Part of a small language model's weights: vocabulary 1288, 8611 steps.
Each number is 128 + 24 x the weight over the matrix's rms, rounded and kept within 0 to 255. Layers, rows and columns count from 0. Numbers have three digits each.

# down: layer 5 MLP down (transposed), 512x192, rms 0.0885, rows 317-338, columns 0-95
# gate: layer 5 MLP gate, 512x192, rms 0.093, rows 318-338, columns 0-95
# up: layer 5 MLP up, 512x192, rms 0.0898, rows 318-338, columns 0-95
down317:164126108143133121159113112140106156124135150130143114100139121089136089136150135156111099095146078120130131092168123108113134150140083091104128145107098156091157115109104128106118127133138128099141109100114129102147105094135138114138118127125140162164137139101139132184116141107152107133
gate318:069170127132162114149106108098149106119161138073109124126174148110144103144140179132083117100128126087131117146141118110139106119123125128149147151165142125118108146158092124131129088112140146113128161148136110130131101137151104115148122113123142137110138132132084136126148119101149142118
up318:102118134107140135109144120084120098141132120080116118109094134092096114154116123133089118129137123150143125112112131106090115157132163136137151114157159139115079135121141104127114120137130167099073100136155120127120129154147128110113131131104116131119123163120108152101146140109132173093
down318:142148135136166140109136150115136122135128115162108133125131129116114159101117078104119148136154134127129128123105126120128104121136132114112139119146073145157097114097146102163142128147135164128113087114136109153132144133111136145127168136096084085115119133123102168099104130099113144091
gate319:134142134187149127116127141106142119108121150119076122168127170099129139126121100157112145080137142122158119143118116151109145137143135140159125117155163101116098174144084087146157129160136118155129137131152109120134107099139111120118122136105185126122095105123137165151146164102140069093
up319:142109131145111127115125143123136134109154136112095112149120169113147112112097094136133124098124143147148111149115143154136125172092116143099127114105115108129110150128120097165174147156115110155096139148137112112140116133151130130110106119112165111120132107125110153195103139099152106098
down319:136148113149111119143143152140120116115102089163146088137097130132122152149183109114125037130138126184149087176140109135156133122114118118118126164140105106116114130097114150126127143130081168110105075122115125137137138095108105099091145115122093092166149102157139164156110128124154125152
gate320:087113135158118124116121100124131156147166085154136176134106144113108080120125091138126136174130114150103141170178126114118125142090127128152141159122157141117089152112121124134134134100118157140139145110132114151094132131108122166170086119167130087178118133149123149165152140118156100137
up320:111124109107149151132129155098104107133142099165112117103133111075147090107166100071153146131132175127129113146159148134111133129172101122127084133158106155132140127116147133155126104099126169142147087165104108078122140099138132152179123127158158109139128109148145109134131104103146093118
down320:139161103118154131108126114113110143162138130139099118105179138132123148129133135173131125129117113163089094092140111144129160126154115147044121104134167132117150100127125141104115122140143128129096144149141128113110144118148098141135136088102137169121148163130162103116145176203134153120
gate321:139149136096126101141146125108119089157111158104127122092095127070131161140105130128137118143105144106107151091053132151162107128140152134119137128123080164155128147109074152128129129139140145135100118135121116074145126126132152146148108137116095134115120127126105132125131072122126135156
up321:149142122128126131091149128087142146129118096157115143161138132126117112104129121110107162089121152126169135127174115133067109132091115149128086162092145185160143103130160155143169092108121159114124095134110111150135127138150110106137092088136165115116147137125129133068133084141114084131
down321:091171133157157105153140102107169127156137154137128145140126139112120084147110132118178068159110104080097115143113151096148103081152160069134181133146149155139132166102135105123103098158109152148121125116130131114159138096081166143122090170163112115089122142140057133130088081117118132151
gate322:055129126141170123111152122107143146136129140142126139154114150154101111139105113109087122139181103120113106148155169119142129121095163101136124115183096147134157144114095082127102094127139133144132109129145150111152175131055149114122136120100072161132138123128133146107089169152100125130
up322:104154121177130176078104093114142150088095132165154124096126071132101127118142111117115128155115147135166076094078168170121140135138147144140152121126145148130130141163149106123147185167155103083104111127128104083096155101116177145134131170136116142119115135125132154127122116134145100100
down322:124132114118148111168122161129137099167173101149121161168102083108123129125123115139121131089201124147159104109123174114132103129160169138082138149146122102122114128126109120110052118061140090130111136115089111134114099129142162123079161111135166129127126128134120143113109136107112136111
gate323:063148080128107140090119129100151123168136131101114121125134079135098126080117148123144112135122137094133110071133158109146132110166137105111138096144146134144135122083131100155135179154144120077123113095108132107147118090141145160113174116083132129139129134117159126140172114113170149130
up323:092143124162142111070100130107161127137103127123110122144147125122113131138141159133114140114133134104138108130158122169158124144108120138097113129118105099104169120189162154114141109145161105083172114150131136133153163124110094150154136136099093139172149136132126122108136132127092143143
down323:109142111133097138148131122144114115136136136151133120136125151111163085135154141128130120155119118100137145087178100157157128156105152121158173099119092135156136093081125135139082162147126110112144114162160125113110107144072124112134118094128159151090157108152121105134134107134171166140
gate324:157091160140091139127079103112128165123132128199095097143101119149128110129118084134109155111143132112144160123121150123119136167113144157130147113121128113124118160137136101108173129133158084124125110155150164093113150104148184093116119132134128120098110166130125133127132115149146162121
up324:115139120094118096139092142084091122107115084111143135144148143110164120111102138128190118122155173115118100155146138126125177127126114151135118149098089134153167117126114146154106161104114135106175146128072124124135123144135110140149098156138149141105116136123108074095077130105093139172
down324:120104117130146120162123133154184131098137145139151149118140084152136151131119136153106175159131160123091104120106141119118118130156110127167126122135132155120123093138123095164104138146117149183150128136125150144112099160119118167076163136154123141170104120143115108141160167119091081147
gate325:106137115119143141134110104111152101135108156134111161086177113136125160132146129163136143171093136139124095122113090152078126122124162157149129135172131158132161108123102173152139155120134140090130133129104108123115124113103132107114146102148131130146151102139104152115140138110094123108
up325:136134139127103155146161145119149131128133125157170141121134109144154146136151117147154128109148145135114204128123104105165131134128097111119139120133144146130115151143132143138128101175104178131146174120148111123149099137114107116137120119149145101101126092118148163173192129147125130092
down325:125124120111127149130110102163167079148120200144150149128139126127087157136132137129121139174148105101185145160111115160104112152111180096164176148137143123148173117141155128113143140119157112101121182109141119145102135133149140116083093136145094143163115116123099109120126148120117098089
gate326:132103157159110121134116124103138117096117173112108118103150089140179098120167124102141129159125131118150120119108090155134166165122118136140143096110131134122110118137137127144126139197139119127132172121127125102118118093132134091136106128160158159092115116141154132126121109177129097141
up326:139096144142115154127103130132165116117137154129125128118131092118133086113138097144121092165096128149131084112111136153120138176112099140146157127085130110108127102136173120123146148164134138146116159129121147103117137079155161103129127107165135128153128138135135138125131082135147118112
down326:107124123147145151167141181116129099179121138135147128129121151143131127124125104142153075127128075120080129136106148103119110132128083148155150129122154132139144106128153135130159136127115120125124108136145144123123119143137135155148146134157110127164140148105086125131097106151121140125
gate327:082118098120186087161132115118105129125125162147116131115075141170124102141101086115112160117142128158115162122134104145107129100132132155114100114131167146127143152134145173119146150155159125133155130134099117159096150110114126107178120128113118153078088122100101138133146128101134121139
up327:105137131159130115096081130115111152135146145156130140123082105143176110141076129113092161105114115121132079122104158136140133118156114097105138094106103173086115199112159146109156123115168118130134117118129088106130182129111114090138151106100097124119160122156088137101146121113129149163
down327:149131103175068143100090098131127106141123081136109104156148111106153112140152134126122086153136163172122135121128163124126150136071167154090141128134141182153141078172124107122106119120123119167110099082137138108143122113092093147131143126155106152137112153144134145135153124145139118143
gate328:146118139139145109134109142120158132138118167092140096136075157120142141145114172123125151165069122111153110125132162147146127151116152110141110125176138124151142116147109108131108123163099119122110145119139159138164115152107138142123144158153203118089096096145158153112123135118104142097
up328:134115117108146084126136072112142136114111142070156080119153145125104159124170132150086128154110132133132120089169150170139097100119123127150122109157116098141133093112107141131124150158153140171110162150137131109178124139097162141121140123132149145135130128141150150122124152175101139125
down328:141116153125083056170122143154127147114131112138097116105137112134156078127146161161150075109146145165156112095171143124138157085137148096160119136115144177121106103095102151117141139147100128172102140111149154140119161095100114130140143110104137141116109147120130155153134120106152152118
gate329:153109109124114164112151130102153098114111100139129196136168174172139122173082151150132136132133146125164133108156111110113156116114113133147099134166132126123118122140164121117119121133171098106127105065150134108099128149123126124133087134098100146131094062157156119122117142115112128139
up329:140123094125110159148153116103144098140153102107114136084149170153137110129116120141105119091153144172130123131178133115135105120103146111166111119189133144140112118136147070158119132094143110145122101145183169143063099142117130087128131124140135139169100074110142108103120111089143142110
down329:112086141128141097114094146132120145151140098103167139149121141146133170137113121104116096188159136193105129149107154153159130134136125133128108094115126170137162103107171146107120144118139127112162146073073101147137085139155131149153151131106136109128089156137103160117170094135118110116
gate330:140180137125072129156110080101149136158131088132113127172166147189120148119124137141098139114132132112088141106122134134120147116092110120119139113102119166159167136120112149102116127131136109152150104113105117139154101096097097108114150151160106133131141095109112178138175114083160178127
up330:087146095127119105142127108141130122123137092113110121075122140136116135151106130108120142125105105142128143135137149158151144125130133087162055133112173124156150111148085141082169140104135092138098110083148142136116126139168132122101145128123093161129111092143186149138122170148143169111
down330:100112154107080088112112141144115140162121099126115138153129161133103140161106128138117124121121032115129130126133173105122180160125110101146125114166130159144162117145150120075081118098105097117155086101130125121151133127103140164108110117142136137188149092139163126141105128136153122134
gate331:133125101112139150159128101147113154142119130146149143116156155144153090153149108136144151126119113128096147162120159117136125155127138097121120129142103111145099125155125107105127112144157132159137112170107112089144143082123098121137077199119114112092149136158153111127141130121155121197
up331:175148089090134136112160103124121143116116105122113108111149090126097119134144135150143115153159135130061160095152076134102091154114131136097134122122137155126118154166153084141142128138147166076145071145084088160089123116171155111102089116148115106119129163149141131110137157113130079125
down331:117185127126136139118127127160126098159143109146107144139153114112080162102132128118109088162115170071103129101121116107121154166052117173109136100120139156110131089111107134141149131111112135092147129137137172147154064121145167171085139100124135126116134158092094111140122075151185133112
gate332:116136105097070078165130118117167121102144125122125164115112139146118123097126167167134155146120131109166072096111186130103142159156120135156135125105118160121133120116102121146151138125102132133125140081148174094135114164150127114130099076176120120124151149128150127133120111110103136134
up332:126137114167096118104123160127139161099117113137168145130125082117110093156126116139159135159179138126144119146125104175139122158134115175104128123151162136121077112110117130138091164159166118071179131118120119172102096082102124157078139141102147117135109149155124107185147092129178115152
down332:140151177110099155172100151101079157124120171155087095128128119145174136167119160133136111133121129146131116104170159140159095089126106144122157162108171148108086124148156107133133134131131122132167140136088116100121099102130128124129169142127130141137105134147131122139145141130113141082
gate333:090128117164147098152118099085093088112115118121085153139140104108140155133120109107147130150133124114092160090103104129171113137108140159106122115121090095125143118105104120134126149191128114117132080121070097110153122114157103180126159137106143151123136105103159125097115143145163151119
up333:167136124089112125095130139151098135158141107143143125181122097129114108106167135182112129123097155121134114144136107105121150080134098173104138152080126092177126132123122181115145135142153171146117141137142163109126125115116136078140111151148123094125141151158111089123179100138116144132
down333:133092116111110124099178137137137109105124154133132111121147147151108094176145152146104128098113083064124115159137159126096151103150103144151134138110147144153075156140144129109106132118137138092110140118147160133136083142146152139116130138108110093140108124126163119135185174087113120106
gate334:101093171139085135150116129098159111086135135082102135124131134161158168140117134121123148114110122118199153181127164133133158089162106179160089118135163119085132126155114143122145132151136139169110159104127154112153129180163122158140114132100095114129171103162115122169152095129140131095
up334:155145141112086084136162071184130168141131129156130171107123134123142131146125151129142103200159123098167144142136149149146159134132146115118114116146153148126196166117124171120122098066113106120162117155104138108155125112098106147159123122114135151111144093112159125102148124086108143114
down334:110149090119141093137176162097125106096113110078162140162138122101129123124139124069114109140081133172129138137090152094141121132144064118131134102127135129138099128170133090109094173102162142129120183126124114156139053151142121157140130109149144124074094137094116081116116123134130160096
gate335:158135120122125096146135153131105118113105114101165087095116144121124131128151150117129133097147137094121073125124169135176125137109160109128111127123088124102133151105111151121096150148137119133085143094108167103141102115130163134133136158116132144136087125145114097119120111129108137150
up335:152167123151152102109135152187125101123095094155149112158133141131085104137107132146129078149157135131146083143121164077149132130075154124072117142152110147133144159112134107119114121147127145147082167102138129124128117136135179085094108133131111107131117144121106139145141119096140136125
down335:104111124192152140105119143149142162136141101127146137159137121147133129140135135113119157174146177205119150131124124100099117158121127175108156124118163121118116119106137142146168141096152134126096155130157107130105086163153115142096130119142120142128140128122147130120139132160160138101
gate336:127120136121177098128091116127136161148156103151143099119096121132137144136136143095140097128163103122153158137143112091117101108164124147175162103137151151138094109132114123127099149127132144140110130102094133078123122142129150122140121168138108139107127156098090123167157114127136137171
up336:125118096117072124141161149147158107128097144105111156134119154118147117139126115133136141130083110139101129152123131177147130129128116128091096157113105128107177139142144137117116109135136112166120146155164173138107166132103136131141113099143121120181137103147137149095104120127097134098
down336:127134122080121131158093100130145139153156118126135103126120122138112136131092143149158144129081171095115125123078135123138148171151188141133136129163141107127144097162122112090153166116161137100172145106123122132158119076143119141134094099130160154115136088104125119123101138133092098143
gate337:103133094139125125159116122113099158096155138098110124095127119129109142140118157123108148121139108106092160148128098101148162149122129110077121102147137137101117074119113141148099178149091110100165158125158091148146110121084139144136086141126131134051090104130130099106109122134145123130
up337:129136080120137139136107123092096151143160128106098129153124144110099128144099119103095103119160130102109080124123077160156115154117117168126160090176165140151121115117117150136133185101132114107155151097146124099122151144111116080132096117144129116131072131103124115116132121140142120147
down337:114130108156116153119150134116142098149136168082152149139108150110113114146144125142121065127123093185105115104128122141118136116135111146106115135090144135109123116109146102172115085130130107161144148182182097166161102105139186107123093124146109126138095141115092128112129122119124085122
gate338:155150152124124123147122178127105139121141106133155139104132149141104110137122116103120135130147159139144095137103101133180133152113102124147138110142152113132144150114112117147160116095132161146154134113173120128138141134102152153131136126136168138152137164092137132158121073131130110130
up338:128107154140134141133158119129132121121170135120126157120097128123120126132094139101089125153121122146137132147089106114147144121123137159128130128126159166100115128131117112111127130170138125122152130172116116107122121148124141184155156142123130080162132114107123104117188140141118107163
down338:096116092145109153092104155112117132138134138156142122098132139127135126114161109147092109146143128163140118132083101089170111142131138107093125117117120080150121134124122145084143129138093145091096131153129120129131123104112135128120143124131120132130146123122115142138103108099162139140